From a checkpoint of a small transformer trained on Wikipedia: 8 layers.
Each number is 200 + 20 x the weight over the matrix's rms, rounded and kept within 0 to 999. Layers, rows and columns count from 0.

# layer 5 attention output (transposed), 768x768, rms 0.0983, rows 423-447, columns 384-447
214,213,190,212,158,212,223,219,210,183,190,189,181,233,197,203,206,201,208,222,190,182,171,196,196,229,199,217,201,181,233,183,196,228,207,180,177,191,196,224,203,191,225,183,228,165,192,215,226,161,256,253,184,194,212,178,238,144,196,204,212,199,228,224
165,220,230,213,173,209,230,184,190,228,202,203,189,192,161,155,192,173,198,203,190,219,223,199,200,187,180,241,248,202,203,238,241,197,186,197,221,228,184,199,181,195,253,210,205,216,186,195,184,174,231,173,204,184,227,166,189,184,166,210,185,192,189,182
190,228,192,185,178,212,222,183,168,191,183,209,181,177,242,228,188,177,242,187,237,168,215,211,185,192,232,192,178,244,161,206,219,185,179,204,232,162,245,219,191,203,235,172,218,231,250,219,218,216,213,151,183,211,174,216,202,189,197,176,193,221,191,235
196,173,199,198,185,175,173,190,178,208,209,227,186,218,187,215,178,202,199,197,166,200,202,196,156,227,172,195,181,212,228,222,146,203,204,204,247,183,198,214,210,228,210,211,190,209,171,215,187,179,215,229,233,200,178,190,197,180,209,211,205,212,183,233
200,212,220,194,173,196,191,202,227,215,201,224,203,226,209,205,204,239,205,185,200,190,207,225,174,199,201,195,222,231,203,206,210,214,227,186,212,186,169,154,203,196,208,202,196,188,223,197,169,186,225,243,230,222,199,214,183,183,189,190,202,206,205,212
219,216,197,192,218,207,237,203,183,229,188,190,151,191,192,224,209,164,212,189,221,202,246,176,191,221,208,153,212,208,205,217,193,208,154,185,209,174,185,214,179,188,226,208,219,186,171,201,182,198,187,189,208,219,188,204,184,214,208,230,182,219,213,233
232,228,213,193,205,200,226,184,186,154,191,220,217,196,217,172,216,209,216,214,215,209,197,218,207,165,152,221,232,179,183,228,213,217,202,177,202,219,208,179,240,206,201,205,211,167,181,213,218,229,187,197,211,188,237,200,236,204,215,178,220,196,204,245
190,172,167,208,174,182,183,211,197,198,156,213,192,165,211,171,201,213,173,195,184,217,171,215,231,195,232,183,216,193,214,211,195,215,192,180,213,228,181,193,219,202,199,158,236,217,202,206,204,228,237,191,177,216,131,201,216,194,228,200,231,200,202,179
217,219,211,194,191,167,195,207,189,224,200,240,180,179,193,189,166,242,187,182,190,216,204,219,181,241,232,184,197,219,205,219,177,199,229,218,211,218,139,190,186,213,209,230,187,234,156,204,200,191,218,258,180,182,180,196,202,245,227,234,198,168,216,207
242,212,196,189,195,185,243,220,226,185,156,215,201,203,231,169,219,218,196,214,207,220,192,195,183,190,125,200,209,210,187,194,192,186,183,200,204,201,208,203,194,208,193,190,234,187,228,172,212,198,180,178,238,204,149,213,242,223,214,209,232,220,201,233
202,226,196,195,176,214,231,187,232,172,205,225,220,173,191,202,191,193,188,180,202,194,215,224,230,181,168,174,169,218,216,191,236,193,205,199,221,203,177,211,197,207,205,198,220,179,141,207,182,206,229,200,189,213,188,165,190,222,223,209,191,185,188,200
166,193,193,211,190,233,208,212,193,173,193,180,169,234,164,187,232,169,227,204,221,202,191,197,220,175,203,197,226,199,254,215,173,230,223,192,181,218,179,178,228,184,157,196,185,226,225,211,199,203,250,219,181,216,243,174,205,177,204,174,177,171,202,191
220,188,196,186,210,213,174,191,185,167,218,197,199,221,195,193,226,169,191,261,209,181,204,212,210,178,225,263,198,190,192,226,194,195,193,218,200,179,202,191,166,211,220,208,166,168,185,136,171,180,154,206,173,226,200,199,186,213,214,181,229,196,199,235
179,195,204,193,187,185,183,236,201,206,202,225,161,194,199,221,186,174,164,229,193,200,184,205,208,185,220,184,210,214,192,171,224,214,213,212,205,200,224,201,218,205,192,214,192,227,183,233,207,188,199,163,186,183,183,192,218,153,203,210,195,196,152,218
207,197,190,209,209,143,205,225,218,174,218,216,210,190,215,171,210,218,187,193,211,187,200,233,189,192,204,193,181,206,206,186,240,193,169,186,168,215,210,193,206,220,214,204,182,198,201,218,194,195,240,174,225,171,225,202,170,183,158,210,190,194,198,218
210,215,194,191,190,197,191,223,213,211,191,240,182,235,203,231,183,201,224,176,164,255,226,179,224,202,179,157,218,208,224,225,197,184,182,202,188,184,179,224,185,142,181,220,227,192,158,194,179,200,261,163,226,156,225,153,206,225,188,193,244,190,185,205
207,226,217,249,206,215,191,196,214,159,228,208,240,182,225,183,198,190,181,209,191,180,220,182,219,208,145,135,241,203,205,212,214,197,179,195,186,210,145,230,189,189,212,163,174,218,195,222,194,227,177,206,172,196,190,206,151,172,194,204,189,212,175,185
180,187,179,184,203,227,200,209,195,189,205,218,191,181,181,218,223,201,249,205,203,190,222,219,149,207,206,204,200,165,165,207,165,208,225,216,218,228,161,240,201,209,156,205,194,211,214,222,205,164,207,247,206,219,217,195,209,211,217,174,231,215,165,203
167,203,196,188,234,218,183,180,198,190,189,216,190,197,202,192,187,208,162,224,177,197,220,211,225,205,201,188,203,177,208,205,206,210,221,167,231,234,222,207,176,211,183,198,231,191,184,204,201,203,208,182,201,192,206,235,204,186,228,194,224,216,209,204
241,166,191,199,207,200,190,222,211,201,211,230,217,230,199,215,217,166,160,199,165,208,185,182,220,201,175,203,191,172,210,209,206,211,209,184,159,197,200,184,185,166,190,204,193,173,181,186,205,186,233,251,192,211,176,221,165,237,180,201,203,210,216,202
210,184,186,202,226,211,187,202,208,194,196,221,197,231,203,199,205,180,183,161,173,170,191,233,228,242,168,221,220,166,187,187,207,205,176,217,176,182,182,209,220,232,170,213,176,229,185,189,239,240,224,232,197,204,201,175,211,201,189,200,202,179,179,218
196,217,207,208,229,210,145,209,204,199,174,265,210,158,220,217,185,185,160,239,189,225,212,153,222,197,216,203,228,193,178,204,180,200,216,208,200,192,191,186,226,205,205,175,206,217,209,155,212,224,183,194,237,202,250,184,215,208,191,209,190,217,222,179
182,191,192,181,186,203,209,185,188,208,182,182,191,218,208,222,189,183,229,217,203,239,200,184,208,185,235,236,213,210,187,209,169,189,130,198,248,200,182,218,177,192,199,198,199,199,193,216,151,153,197,232,194,193,241,179,195,262,208,189,214,208,214,205
211,210,199,195,207,182,185,196,203,180,187,218,193,223,157,215,204,170,157,189,207,176,197,205,202,232,215,201,191,177,183,178,215,206,191,206,219,189,180,152,171,208,227,218,201,172,218,204,198,229,198,248,173,195,211,223,195,190,209,213,194,197,186,181
211,170,201,163,200,255,229,219,201,192,209,194,201,195,204,224,189,204,192,175,189,206,195,206,233,174,222,231,189,179,189,216,204,245,200,195,188,190,200,199,225,206,214,174,190,206,208,184,205,222,196,180,203,198,179,157,199,193,202,178,195,224,198,205
# layer 5 attention value, 768x768, rms 0.0726, rows 424-447, columns 384-447
224,170,194,175,192,209,186,204,197,190,213,159,176,199,213,200,208,197,213,190,216,181,193,236,183,171,239,207,210,155,197,209,219,203,186,204,193,216,234,206,212,205,201,181,177,196,189,244,192,222,185,169,177,195,203,214,194,174,213,191,210,211,229,195
213,186,234,187,219,176,194,169,198,183,198,230,196,190,197,165,244,212,158,174,215,214,154,218,172,188,206,199,177,201,217,208,256,180,187,196,185,230,218,226,165,179,221,193,214,226,201,184,200,223,205,208,194,204,215,207,219,193,228,173,187,229,220,205
216,210,173,215,228,220,224,218,218,228,183,196,191,163,214,222,185,210,168,191,165,204,192,210,214,230,193,182,201,216,220,213,187,210,208,213,162,184,238,201,166,195,206,223,199,223,215,186,187,226,210,189,187,241,207,191,205,163,215,217,234,224,217,207
196,171,186,199,207,214,189,235,192,239,196,206,197,208,213,180,198,201,160,239,202,227,206,192,204,219,167,212,181,213,187,188,199,236,215,201,223,212,190,239,196,217,208,191,219,224,206,180,244,214,196,191,164,199,213,181,239,221,199,166,246,182,153,210
215,218,213,233,189,216,210,167,162,173,191,237,177,219,187,167,208,218,209,199,203,227,229,237,196,186,188,202,201,186,202,227,193,178,170,193,196,158,227,162,183,197,190,200,196,166,193,213,225,120,240,196,168,204,231,251,205,217,201,199,248,184,196,216
186,198,223,252,158,201,185,183,208,205,219,193,190,210,194,184,206,199,204,206,199,218,223,203,204,220,194,186,207,211,221,190,190,205,207,208,225,137,212,158,213,205,198,214,205,193,198,204,202,211,210,189,195,192,189,223,199,235,222,206,203,245,204,186
180,231,171,171,180,212,208,197,219,190,200,214,186,198,213,181,194,194,187,187,190,218,202,197,163,220,205,206,148,199,208,191,240,192,175,231,177,188,197,179,191,178,197,182,216,216,176,220,196,191,225,205,201,192,228,222,206,191,157,175,223,193,201,231
233,166,204,201,206,186,247,175,201,224,217,192,177,209,212,214,197,220,207,184,197,218,190,170,204,225,198,204,184,225,179,202,176,227,191,182,231,222,205,193,187,197,169,209,207,192,206,176,216,219,203,185,185,198,202,226,201,219,193,177,243,191,200,237
190,185,170,200,211,171,203,212,196,147,164,210,173,209,224,168,208,226,250,219,207,183,244,254,181,217,234,200,197,203,207,174,198,191,205,207,167,214,195,196,193,187,232,202,227,205,211,177,224,168,252,220,216,212,216,193,206,188,223,213,191,201,214,238
225,187,204,193,184,214,204,212,177,200,216,187,183,213,200,210,219,213,196,211,218,175,187,187,214,207,208,217,202,212,184,212,228,186,209,181,160,192,201,226,199,205,160,214,195,209,233,217,208,217,207,193,227,205,196,219,209,211,178,206,204,213,187,193
163,208,203,193,196,216,205,197,167,196,198,211,185,186,209,251,213,213,217,174,185,227,181,190,227,195,215,181,201,208,233,190,204,167,177,197,197,195,235,226,171,236,195,180,191,194,188,198,173,216,226,201,185,213,186,228,203,161,181,196,277,224,209,198
182,223,223,191,195,214,192,170,177,184,214,207,191,201,176,153,156,178,190,229,186,226,205,219,204,230,268,197,192,214,177,175,233,199,175,216,206,210,178,185,215,181,224,242,237,157,191,268,194,240,186,220,178,197,184,185,201,205,193,176,180,181,229,210
237,212,194,216,230,203,186,193,192,198,203,203,214,225,185,213,217,235,222,188,203,215,217,194,174,158,229,234,195,197,186,198,185,161,229,224,224,246,193,223,205,196,179,227,169,183,196,198,175,231,172,225,200,210,229,217,217,225,192,164,204,213,187,212
204,209,170,200,192,202,185,203,196,190,217,201,206,163,156,225,215,217,206,212,183,214,199,160,229,213,191,216,241,198,185,208,197,230,200,201,190,217,160,221,202,216,178,199,225,203,203,201,213,201,208,192,191,208,172,200,242,198,173,223,169,213,211,178
220,166,183,193,210,198,206,164,188,229,214,207,209,184,223,202,159,184,198,204,196,152,186,209,210,192,232,232,207,176,192,204,194,194,200,203,204,170,241,205,197,210,190,190,173,229,231,219,177,218,168,221,177,226,198,214,200,196,206,185,158,235,218,225
243,195,197,221,214,222,205,183,225,183,205,171,204,204,182,182,191,182,183,182,210,220,215,205,205,194,207,207,185,227,177,212,210,207,218,166,185,168,201,219,192,192,183,210,200,197,193,191,213,227,168,170,184,177,224,195,222,208,219,211,222,201,194,178
200,211,207,198,191,210,222,221,192,175,195,215,217,185,182,209,180,197,191,169,206,192,200,201,206,176,220,236,229,202,237,216,181,226,208,211,184,196,189,201,199,193,205,218,230,170,194,199,224,226,206,210,235,236,208,201,176,199,190,185,190,177,222,223
181,164,206,190,237,199,178,189,184,194,196,201,186,194,217,201,207,177,213,187,169,175,188,179,193,195,231,208,224,203,179,209,219,163,227,189,203,207,184,176,199,192,204,179,213,189,186,201,202,221,219,192,198,211,205,208,216,225,168,171,188,221,186,208
182,201,205,183,208,196,281,185,216,181,167,170,208,203,157,231,165,200,200,174,189,192,238,197,193,191,199,224,216,216,206,184,158,182,200,213,175,202,224,159,207,228,223,150,198,182,199,227,188,218,188,189,212,204,187,198,206,189,244,191,219,193,178,216
222,208,195,192,198,202,220,213,204,199,195,200,190,207,205,186,185,208,197,204,211,218,217,218,213,207,191,220,194,224,175,224,175,190,247,206,199,214,179,206,168,213,224,204,224,201,197,175,177,194,162,184,207,189,176,180,191,177,199,174,240,213,197,184
193,186,237,195,208,194,202,217,197,207,163,172,214,225,208,183,204,228,199,193,180,176,193,166,157,198,191,191,182,181,212,209,208,193,157,180,216,193,224,210,208,218,194,248,186,178,187,210,209,237,211,218,209,185,203,173,217,234,211,196,179,220,190,183
206,219,236,193,209,172,225,198,204,197,217,216,158,187,157,224,196,185,223,203,221,183,172,197,175,201,170,177,205,200,244,191,223,217,218,183,244,225,231,179,246,227,213,198,215,224,228,193,222,236,196,200,197,199,228,211,205,183,207,171,227,166,227,194
224,212,185,213,188,226,209,173,202,190,181,178,203,219,224,161,197,202,221,175,211,191,169,169,193,198,224,211,197,244,190,205,191,198,222,182,257,183,242,192,214,196,232,221,224,196,170,215,240,182,196,192,198,186,185,185,217,228,185,227,209,184,172,188
230,191,207,209,151,211,187,226,204,175,187,198,213,200,198,231,206,218,229,210,190,212,219,204,207,198,180,190,207,212,206,196,198,203,202,217,198,191,199,196,198,219,227,164,237,197,222,210,203,211,205,204,178,155,174,196,209,183,239,209,197,188,151,273
# layer 5 attention query, 768x768, rms 0.0627, rows 448-477, columns 384-447
179,214,209,176,202,219,210,194,190,220,193,195,206,206,199,177,199,198,204,209,195,210,201,157,230,166,195,207,200,201,189,228,201,188,208,174,200,210,189,189,177,210,203,238,179,190,190,162,197,202,205,186,196,209,193,222,203,199,174,219,192,189,201,198
185,188,185,221,211,183,223,218,214,214,204,202,199,211,166,180,221,189,196,183,196,185,192,183,207,177,241,192,166,195,216,215,169,213,183,213,198,187,212,229,208,223,206,177,202,221,203,209,211,199,186,174,184,206,225,226,192,198,207,205,225,215,199,185
208,217,206,219,218,211,185,196,209,192,200,186,187,190,203,173,198,199,190,211,199,198,199,203,213,189,196,205,183,182,170,212,178,198,197,214,190,190,165,170,215,182,221,200,155,213,221,201,213,227,194,192,179,204,204,205,219,199,205,200,237,177,179,210
178,212,187,203,170,199,199,215,200,200,179,184,184,214,214,198,214,198,176,195,216,185,195,164,214,171,209,170,196,190,220,208,210,189,187,207,183,184,207,193,218,199,189,199,200,195,207,218,209,222,206,196,185,213,185,195,210,215,209,190,192,183,227,205
210,236,201,184,200,191,202,218,194,202,214,200,203,233,222,162,211,196,199,169,203,203,194,195,204,211,212,218,200,202,179,205,207,206,205,195,209,201,218,177,197,185,214,227,201,227,209,231,197,223,210,204,214,182,192,204,168,205,194,190,199,200,199,216
203,216,201,199,201,210,193,193,210,189,189,186,212,180,178,193,199,186,192,206,203,206,185,192,220,213,237,203,191,211,188,191,189,203,166,195,210,184,192,207,206,210,206,199,209,229,175,199,176,173,194,193,205,196,185,237,215,198,235,204,211,202,219,184
235,198,219,225,175,200,198,192,206,202,211,208,182,225,194,186,198,222,218,216,211,178,179,205,195,209,185,216,205,200,189,201,233,175,203,206,186,217,207,207,203,209,219,185,192,189,222,191,208,199,222,189,238,210,223,177,182,210,186,191,197,203,198,198
195,212,199,189,167,203,189,243,191,220,194,187,202,186,205,209,212,206,177,190,201,200,216,174,228,204,213,230,218,212,186,223,184,205,195,179,211,184,208,208,202,201,189,188,187,194,208,193,195,191,195,174,184,211,198,162,188,189,185,223,200,219,192,199
195,181,203,211,229,218,200,178,228,190,200,209,202,179,188,189,200,209,199,202,191,185,218,218,199,189,175,226,219,213,218,200,186,193,189,224,224,211,176,188,191,215,205,190,162,167,216,189,203,202,219,188,164,199,176,186,203,196,181,181,200,176,195,210
195,192,236,246,224,189,239,205,199,219,206,221,205,187,212,184,216,189,226,210,209,173,209,233,247,167,216,223,216,199,169,178,204,190,217,224,228,194,165,194,228,191,218,184,190,186,219,200,217,187,202,184,182,216,225,192,197,194,187,194,191,200,206,190
200,197,192,231,190,232,191,153,200,215,202,181,199,188,186,231,202,205,196,170,193,191,192,195,208,200,186,209,178,207,192,202,171,215,199,195,195,182,182,196,199,216,212,215,175,181,186,196,190,191,184,178,186,191,223,193,231,211,175,179,179,206,212,214
200,230,202,185,204,233,172,201,223,167,198,182,206,219,220,200,213,191,186,193,178,208,232,209,174,213,177,197,198,196,212,203,211,215,227,198,245,184,205,213,182,207,184,208,193,196,232,165,200,226,195,192,186,198,207,201,179,172,182,174,197,198,160,201
195,213,190,206,179,217,232,196,201,227,199,206,232,192,182,214,205,193,208,213,200,178,253,163,203,197,148,211,226,169,198,212,198,212,167,205,208,163,203,212,179,203,223,233,212,177,175,205,228,169,240,199,214,224,185,199,202,186,165,197,200,207,222,217
191,208,188,188,214,209,196,223,206,215,206,208,203,211,171,182,213,199,214,209,166,205,236,193,203,200,204,229,202,196,234,212,212,206,192,179,203,186,174,192,209,190,200,181,198,186,206,209,192,175,181,210,206,192,177,200,184,204,213,208,170,202,235,216
184,174,180,249,198,189,197,165,216,210,200,203,178,209,225,195,172,192,201,194,186,199,188,203,198,216,207,183,227,219,202,162,214,195,204,217,217,193,172,183,235,214,197,218,180,163,201,175,201,215,208,198,181,224,186,195,192,172,198,211,183,221,255,190
189,198,189,218,194,206,205,190,192,225,193,203,159,221,188,209,214,203,201,212,173,208,201,190,239,200,231,216,185,190,228,231,204,222,181,208,207,170,182,175,197,222,204,226,181,180,183,239,187,199,195,239,233,192,204,176,215,208,198,236,175,203,171,202
223,193,207,171,185,197,197,201,205,196,209,231,214,157,245,231,198,208,204,183,215,167,191,212,214,225,184,179,206,221,228,182,167,208,206,177,204,180,214,194,180,194,203,211,205,206,199,200,203,197,184,222,191,203,205,189,196,228,188,225,176,166,185,199
209,203,182,202,179,191,175,219,222,221,173,196,191,212,204,223,173,193,246,226,198,199,193,172,201,222,201,177,209,203,188,217,172,200,191,231,203,171,206,221,220,198,203,217,190,222,197,183,183,172,176,212,239,203,210,206,195,224,203,220,177,174,242,200
176,201,177,198,231,185,188,193,218,216,207,200,189,213,200,185,210,196,211,244,193,228,193,248,185,214,201,203,182,214,183,195,243,176,152,206,195,165,158,186,225,182,200,185,198,177,194,176,219,189,199,197,177,232,155,192,206,178,220,215,208,177,214,216
186,242,193,250,174,203,195,186,170,173,194,177,203,200,184,187,184,202,202,177,178,221,202,195,216,210,169,210,201,239,209,235,176,177,221,219,214,179,180,185,236,185,249,191,182,184,192,175,228,165,229,230,208,155,205,187,183,205,188,189,252,214,219,245
156,191,206,177,178,176,207,211,192,219,192,229,181,196,222,194,216,194,225,200,196,214,164,196,200,183,198,219,182,204,229,159,203,160,224,204,210,213,202,223,175,176,202,189,216,175,201,226,210,199,205,187,203,211,198,165,203,213,194,172,182,216,206,220
160,239,174,234,174,207,181,205,201,196,252,219,243,235,223,193,202,174,222,157,197,207,217,181,185,233,218,209,225,195,238,212,197,203,176,184,187,233,155,179,162,170,238,188,155,218,180,195,188,197,167,205,207,172,163,248,200,232,199,216,224,185,220,220
202,234,224,197,207,177,245,159,188,232,192,188,204,191,169,215,169,214,187,199,184,180,206,195,208,177,199,181,204,214,233,217,197,208,202,196,206,183,196,246,220,202,222,197,187,204,226,234,214,207,230,231,205,203,200,179,231,184,242,207,242,193,250,236
240,212,190,220,165,222,232,206,172,183,209,168,205,217,203,181,193,205,234,158,185,195,214,153,219,176,173,197,219,221,211,207,191,228,177,192,217,195,208,185,211,155,228,178,163,204,228,181,223,212,208,224,209,202,204,178,191,191,211,156,214,221,203,178
180,186,199,176,204,212,188,193,206,176,191,208,174,180,225,191,160,217,159,224,215,236,228,215,193,198,223,216,218,157,149,195,212,225,142,257,162,190,208,210,231,215,219,163,199,186,214,197,208,167,211,190,176,263,197,197,191,199,181,199,161,176,194,184
176,223,235,188,221,157,187,197,199,213,207,237,174,176,171,199,228,213,220,203,202,202,212,178,199,193,234,212,171,213,197,212,199,190,198,189,191,166,220,227,159,201,199,172,214,220,201,222,206,193,165,216,197,217,205,223,204,156,193,228,210,193,178,169
191,204,187,231,158,180,245,226,210,182,195,210,240,218,171,219,194,205,194,215,226,165,240,196,208,229,221,205,196,191,209,217,211,199,225,162,257,208,179,181,191,178,202,187,229,249,207,207,174,218,198,174,184,171,182,230,212,211,151,194,169,198,209,209
214,161,226,225,192,202,211,224,168,224,218,181,212,226,195,213,169,205,203,185,200,192,177,226,196,172,193,187,183,197,166,178,210,200,223,195,188,199,186,209,177,208,174,167,159,216,178,154,156,205,229,190,194,190,220,233,228,199,182,206,193,197,207,223
197,185,198,196,199,230,158,195,199,157,205,231,206,187,175,186,187,182,196,165,175,215,196,259,196,232,218,157,154,192,216,179,190,206,205,212,119,208,194,190,200,209,230,187,219,155,187,206,198,221,230,195,210,204,212,202,206,240,239,194,210,225,236,194
212,183,151,226,141,176,202,199,196,189,218,195,239,217,207,220,206,251,237,216,188,203,151,189,225,185,215,180,204,224,224,190,234,211,190,235,212,216,194,195,163,205,197,202,218,195,148,172,181,183,178,180,183,181,185,206,219,233,179,212,208,167,182,240
# layer 5 attention key, 768x768, rms 0.0643, rows 448-477, columns 384-447
197,222,191,209,182,205,191,167,192,201,205,229,194,212,220,181,208,227,196,212,232,203,191,234,191,196,208,182,194,186,202,185,194,214,219,194,205,207,198,205,212,218,192,217,185,223,199,218,208,204,188,176,204,221,176,191,214,186,212,164,201,193,205,185
210,183,209,183,204,206,161,211,209,199,202,208,213,235,212,186,206,222,210,198,203,210,195,219,199,192,232,192,212,195,206,219,190,193,206,181,191,198,192,201,190,186,191,184,205,227,197,214,228,208,221,197,192,184,201,167,168,184,180,185,196,203,213,207
168,207,179,207,198,226,187,178,216,218,197,226,176,208,199,203,219,208,200,217,229,202,212,204,188,182,208,197,176,203,222,185,193,234,205,166,206,180,196,194,216,199,185,207,203,211,190,180,201,195,193,182,197,190,176,207,211,200,202,189,174,219,197,215
177,231,250,188,204,211,189,181,239,194,207,227,201,209,178,212,180,202,184,210,206,200,189,199,218,159,190,199,200,219,197,194,221,190,191,156,188,214,201,204,192,187,177,192,219,171,193,207,186,190,199,209,191,208,163,196,174,160,199,172,236,183,247,197
182,202,197,194,204,208,197,209,187,193,175,213,201,213,188,201,220,202,223,212,199,215,145,185,210,214,201,192,190,191,213,203,212,212,192,205,208,184,194,198,197,184,213,219,217,223,187,211,197,188,176,193,192,212,184,191,186,182,190,211,197,216,190,200
231,196,199,179,206,203,205,160,195,192,159,202,199,202,224,172,207,213,243,189,214,201,198,218,190,214,178,196,180,183,197,206,200,191,235,202,206,203,224,196,194,206,207,194,171,205,192,208,183,196,196,189,215,193,218,179,201,178,188,185,201,189,194,205
183,181,167,205,239,206,195,201,214,194,215,179,192,193,183,196,208,208,203,225,222,222,203,189,197,197,198,171,202,210,204,185,226,202,175,182,196,228,157,188,187,214,217,177,216,165,187,203,198,164,212,201,204,228,204,173,228,196,204,208,184,218,195,221
196,200,217,173,185,198,198,213,196,186,213,178,229,192,184,205,180,196,172,180,181,184,189,215,207,202,197,178,200,207,181,233,211,209,215,209,195,223,201,197,163,206,178,224,207,215,188,246,206,200,198,200,221,214,196,202,191,189,198,201,210,201,205,203
212,191,208,206,187,199,190,226,199,165,208,197,231,177,220,210,205,204,173,183,204,205,205,191,196,168,206,198,215,194,175,204,197,185,177,186,212,201,184,214,177,230,209,219,210,204,219,191,194,174,212,197,149,183,224,179,199,202,173,210,182,186,198,213
210,161,158,237,212,194,200,201,198,198,215,211,209,185,196,227,183,196,217,176,169,212,210,189,194,217,238,202,210,185,210,195,218,197,204,186,211,175,188,187,151,224,244,186,202,198,199,197,165,211,207,198,194,204,184,208,215,206,197,211,216,201,181,200
185,209,205,202,170,205,212,199,213,198,208,222,178,194,210,224,200,206,191,195,210,186,182,180,196,190,176,201,208,180,174,241,204,202,213,201,202,197,224,206,196,209,156,226,221,214,224,226,190,198,191,206,209,184,171,188,204,210,213,210,222,209,178,211
190,197,209,171,191,184,189,230,185,197,193,188,214,211,207,195,201,211,201,194,225,195,181,211,206,220,210,204,192,219,216,230,174,231,197,179,197,214,187,226,192,200,179,208,202,181,192,245,210,217,223,200,200,198,212,201,168,170,187,195,195,239,195,181
221,183,228,146,201,206,213,230,225,204,206,197,222,196,193,202,191,211,183,188,200,185,171,243,221,198,208,179,193,222,220,195,197,194,216,205,212,232,198,223,200,212,192,185,194,212,224,207,186,211,209,233,221,202,201,191,194,189,157,220,211,190,223,167
231,205,203,217,206,207,192,198,174,234,198,186,209,182,199,224,180,215,191,194,197,188,195,223,195,206,194,222,177,189,208,223,219,201,207,199,185,206,205,214,191,191,224,209,179,224,193,187,197,202,191,199,195,191,217,220,192,157,222,200,216,196,193,173
225,224,174,216,199,194,172,207,233,199,207,192,184,192,184,196,215,187,213,208,187,216,165,195,197,174,206,205,204,172,184,223,180,191,218,216,194,189,226,188,224,191,192,217,183,204,226,215,233,206,195,199,213,204,222,216,188,189,194,235,184,218,198,195
162,214,217,180,208,176,179,208,175,197,211,200,227,186,194,177,211,208,213,202,208,177,159,206,217,197,203,176,180,206,203,193,217,179,210,179,212,218,244,200,216,196,217,216,213,210,212,201,187,173,184,168,217,184,223,198,222,174,188,202,197,203,172,217
190,164,211,181,224,213,218,190,180,207,189,201,205,187,189,184,233,212,194,231,199,206,208,212,209,211,219,222,201,202,193,246,212,217,211,191,186,187,182,189,208,218,178,192,203,190,197,225,220,185,225,178,193,226,216,191,221,223,196,225,191,208,201,174
197,178,215,211,168,200,186,203,184,199,227,205,202,194,218,211,188,208,179,207,205,165,184,186,201,211,169,188,210,195,198,214,152,175,210,201,199,227,151,228,189,172,186,179,182,187,186,251,188,193,219,190,200,207,184,208,197,212,211,188,184,213,207,216
207,223,202,192,204,175,218,200,219,188,217,204,207,216,217,201,191,199,202,183,193,264,227,230,213,214,198,229,192,203,196,204,202,193,177,205,201,203,252,207,146,179,200,175,205,168,226,198,161,208,195,178,195,185,218,236,198,191,165,247,212,191,171,173
180,210,201,215,171,200,225,186,211,171,223,171,180,241,181,160,198,214,203,193,214,197,199,207,199,225,215,185,193,205,206,168,235,190,205,168,168,178,192,148,218,226,162,199,202,189,183,192,232,224,225,182,176,212,204,181,178,195,177,201,211,219,203,202
230,176,215,178,203,205,181,240,206,232,192,222,184,182,223,200,216,192,199,199,167,183,187,160,187,184,174,208,194,200,225,201,187,201,248,229,213,188,154,208,200,239,173,243,193,207,189,179,196,241,205,222,224,193,203,163,244,201,160,204,178,214,173,169
233,215,186,181,191,184,222,192,237,215,169,183,165,164,179,189,220,200,209,209,170,218,201,221,240,218,216,207,189,175,219,176,187,185,197,192,216,178,213,130,199,214,192,198,195,226,206,175,177,230,205,216,202,203,199,189,159,229,184,178,218,173,163,210
185,180,136,202,205,216,169,171,212,232,167,220,205,211,192,173,191,174,230,208,242,211,202,243,225,207,177,217,185,178,211,221,250,180,172,219,216,206,184,229,193,221,227,166,196,219,209,171,182,193,208,191,200,227,191,204,174,171,187,191,217,164,229,245
214,206,198,203,180,207,150,203,209,169,181,235,197,200,191,145,256,206,204,139,200,175,186,184,201,205,235,187,214,217,184,174,169,206,160,206,207,197,189,192,259,132,192,228,212,183,224,206,221,192,225,193,203,215,221,157,187,146,204,192,241,192,172,194
175,171,199,196,209,169,196,213,227,177,193,224,197,245,141,194,209,193,217,206,226,202,219,202,213,180,175,208,188,203,184,179,204,198,219,196,203,186,207,221,213,207,201,230,189,205,220,197,208,197,159,181,195,217,192,215,233,207,241,206,185,230,209,150
197,208,171,208,159,224,198,151,158,207,176,241,162,208,188,199,170,218,222,184,183,233,187,195,225,217,226,219,189,244,194,181,169,244,219,157,232,210,200,202,208,193,216,217,213,187,202,193,215,213,164,232,179,191,182,219,213,185,225,205,183,217,188,223
202,176,234,149,201,206,174,254,204,222,209,187,223,217,196,189,217,223,190,187,166,173,195,194,184,229,197,185,234,200,178,200,170,182,185,184,202,192,190,162,235,194,206,158,248,182,176,195,192,210,222,236,233,177,140,181,195,171,231,191,233,172,190,229
221,199,172,183,204,192,207,211,229,174,194,163,200,212,206,200,194,158,227,204,222,174,209,193,233,220,190,221,165,210,193,185,238,200,185,191,226,180,200,196,155,206,209,215,189,162,172,210,191,177,209,217,192,212,178,216,191,239,214,203,171,186,198,191
156,182,181,223,214,178,221,185,203,179,180,205,188,200,187,191,194,162,196,224,175,251,187,185,229,271,194,194,207,200,151,185,211,216,212,229,121,164,188,187,202,172,202,213,147,218,180,208,192,217,159,226,188,198,191,224,217,203,173,180,167,194,188,174
214,199,190,185,174,171,179,193,248,169,213,220,142,233,195,220,201,227,218,245,203,209,172,188,175,186,206,202,204,218,206,221,203,206,224,180,201,160,208,224,184,178,209,178,214,187,196,229,217,220,181,193,189,189,219,179,190,193,112,185,183,212,175,228